Each number is 128 + 24 x the weight over its row's rms, rounded and kept within 0 to 255. Layers, rows and columns count from 0. The size above them is the row's rms in percent of the matrix's.

# layer 3 MLP down (transposed), 256x128, rms 0.0639, rows 216-221, columns 0-127
size [100 107 103  95  98 115]
[[135 150 102 162 153 100 134 127 121 152 135 143 138 145  80 100 141 109 141 123 120  90 212 137 148 146 116 144 122 141 111 105 135 106 151 172 112 174 144 128 139 138 120 120 151  88 119 168 144 104 109 175 125 149 112 114  86 129 125 194 151 129 125 137 115 143  93 128 163 119 123 145 108 120 134  82 144 101 132 122 156 115 114 136 122 156  73 130 117 132 134 141 119 115 120 125 148 139  76 163 136 135 110  98 143 121 163 142 147  76 126 124 172 134 105 111 119 122 128 105  77 137 144 159  90  96 111 129]
 [144 124 133 164 104 139 132 162 112  90 148 197 133 105  71 115 175 138 135 156 160 123 118 107 137 124 146 131  96 104 170  98 135 134 146 171  85  93 112 132 164 131 142 134 121 134 108 124 117 137  89 137 134 142 122 105 119 159 155 133 125  68 127 138 104 177 130 161 133 150 147 127  97 127 132 112 153 170 110 134 120  99 118 100 141 131 147 134 115 125 169 137 117 127 138 103 134  94 129 174 169 114 154  92  96 117 128  90 124 145 150 125 116 112 110  99 153 105 146 114 119 100 101 106  84 134 158 166]
 [ 72  81 134 130 149  92 125 154 154 143 132 104 107  90 150 130 124 141 108 117 133 137 130 143 148  95 151 184 173 135 114 113 162 133 128 143 140 137 149 121 127 111  95 126  59 133 107 143 130 132 169 111 109 115 162 131 141 147 119 166 118 157  98 115 157  98  95 147 131 124 131 127 124 112 125 147  79  95  98 135 144  88  96  94 119 121 141 161 120 144 139 148 156 123  93 100 106 130 144 115 104 141 170 149 130  94 138 185 153 124  99 129 130 132 115 140 127 114 122 128 157 188 130 117 142 130 179  92]
 [127 120 100 136 158 128  83 163 161 144 127 101 165 134 147 140  89 112 123 119 133 151  89 136 109  80 128  95 164 130 154  63 161 156 141 148 177 149 134  88 124 136 106 148 126 147 134 142 167 139 127 106  98 141 118  98 135 100 103 159  87 111 119 129 111 123 114 109  77 141 139 115 143 137 138 118 165  89 145 116 118 122 125 149 133  78 109 133 112 125 126 138 140 139 140 134 178 175 143 101 116 141 108 137 110 141 148 118 124  94 133 145 158 118 162 144 117  84 105 148 106 148 165 151 144 120 138  64]
 [143 101 115 129 130 109 117 140 130 118 122 127 107  97 134 126 124  92 135 172 141 132 159  88 105  53 147 123 141 116 101 143 119 159 156 112 110 133 120  86 154 145 120 145 128 129 154 123 173  99 159 156 120 146 179 109 140 151 129 111 164 143 137 158  94 138 114 151  74 123 123 164 148 103 111 148 109 115 160 112 155 117 107 125 118 121 114 128 130 132 113 128 182 125 164 135 124 130 158 154 115 118 142 108 109 150 119  81 146 106 138 122 114 129 120 192 130 146 155 117 185  77 116  74 103  94 145 121]
 [ 99  89  95 151 108  94 135 131  93 117 160 118 115 136 147 145  78 113 121 129 145 106 114 101 136 181 112 167 130 146 122 133 142 140 127 145 138 121 148  93 103 107 155  81 118 155 125 108 140 143  68 151  89 129  82 119 123 141 164 110 112 107 142 113 153 117 134 161 168 130 134 132 115 110 122 146 111 149 105 133 145 108  98 105 132 138 160 120 143 125 142 155 179 149 135 100 131 125 168 101 135 182 134 104 107 149 146 129 110 127 109 139 118 126 164 115 156 101 114  91 158 181 133 113  91 113 160 185]]
# layer 3 MLP up, 256x128, rms 0.0961, rows 217-221, columns 0-127
size [104 106  87  95  99]
[[139  92 117  77 140 138 139 147 150 152 128 133 121 123 152 143 135 120 148 147 114 106 152 118 144 165  78 132 111 158 136 184 100 118 120 151 170  95 101 144 100 135 111  74 146 133 100 173 156 150 116 134 167 171 157 163 102 111 119  99  95 124 155 121 123 152 143 116 132 176 119 132 149 127 138 149 148 134 127  90 120 117 112 114  87 158  81 149 104 108 106 118 129 101 129  83 137 132 130 117 111 156 114 107 105 146 109 164 101 137 120 124 115 101 122 133 143 150 142 101 142 104 144 144 199 124 138  82]
 [124 121 100 158 106 110  95 151 138 123 121 124 137 120 116 129 164 136 166 102  72 137 193  74 129 102 145  88 139 112  86 128 150 116  91 143 139 151 100 139 125 152  89 106 100 177  94 183 146 123 142 156  89 137 145 142 148 121 147 147 145 140 174 123 106  90  94  94  93 136 141 138 100 111 133 137 159 119 142 125  78 123 132 146 132 132 143 133 119 133 129 121 117 125 104  88 157 139 151 150 124 161 152 158 108  99 101 167 146 113 128 102 169 121 147 116 134 116 141 146 129 131 106 124 161 135  82 132]
 [151 133 136 107 160 140 148 136 169 123 142 119 123 165  92  90 152  94 146 169  98 145 116 109 139 134 128 105  93 118  97 103 127 140  93 201 144 106 111 122 110 117 117 129 153  90 130 136 135 126 146 165 121 124 102 129 166 176  98 130 120 142 129 157 114 144 121 136 116 122 156 172 116  91 135 102 152 161 150  94 162 154 125 123 129 106 102  95 125 124 135 151 150 109 124  92  81 123 109 133 114  92 115  94 177 136 132 123 101 152 158 154 155 171 181 123 117 133 120 117 155 150  83 132 102 129 102 147]
 [132 136 122 123 142 113 122  96 156 141 130 153 135 122 118 131 179 100 133 117 109 112 137 120 139 179 165 100 126 118 141 158  85 117 102 118 122 140 126 113 102 109 173 123 149  85 159 112  96 142 111 121 117 132  81 148 145 147 115 146 108 163 139 170  93 135  95 142 105 124 113 143 136  89 154 154 196 112 127 132 121 124 143 124 113 162 109  95 128 164 110 113 142 110 132 140 143 112 129 112  84 140 109 125 129 134 132 128 133 155  89 155 175  80 178  86 124 150  86 164  88 170 104 132 126 115 105 160]
 [124 160 143 134 108 128  98 113 135 156 125 100 134 106 149 108 108 133 134  86 124 115 131 158  98 117 131 176 134 150 102 182 147 152 120 116 132  70 130  92 101  99 100 132 149 145 105 131 107 155 138 170 130 106 156 141 113 156 129 150 120 138  95 126 101 107 130  62  99 152 120 177 132 161 119 145 141 107  76  96 124 147 130 164 143 172 129 136 106  97 166  85 169 125 115 148 119 147 135 112 125 125  90 127 159 146 116 131  97 156 148 115 104 135  90 141  90 156 108 147 117 162 150 163 143 118 125 127]]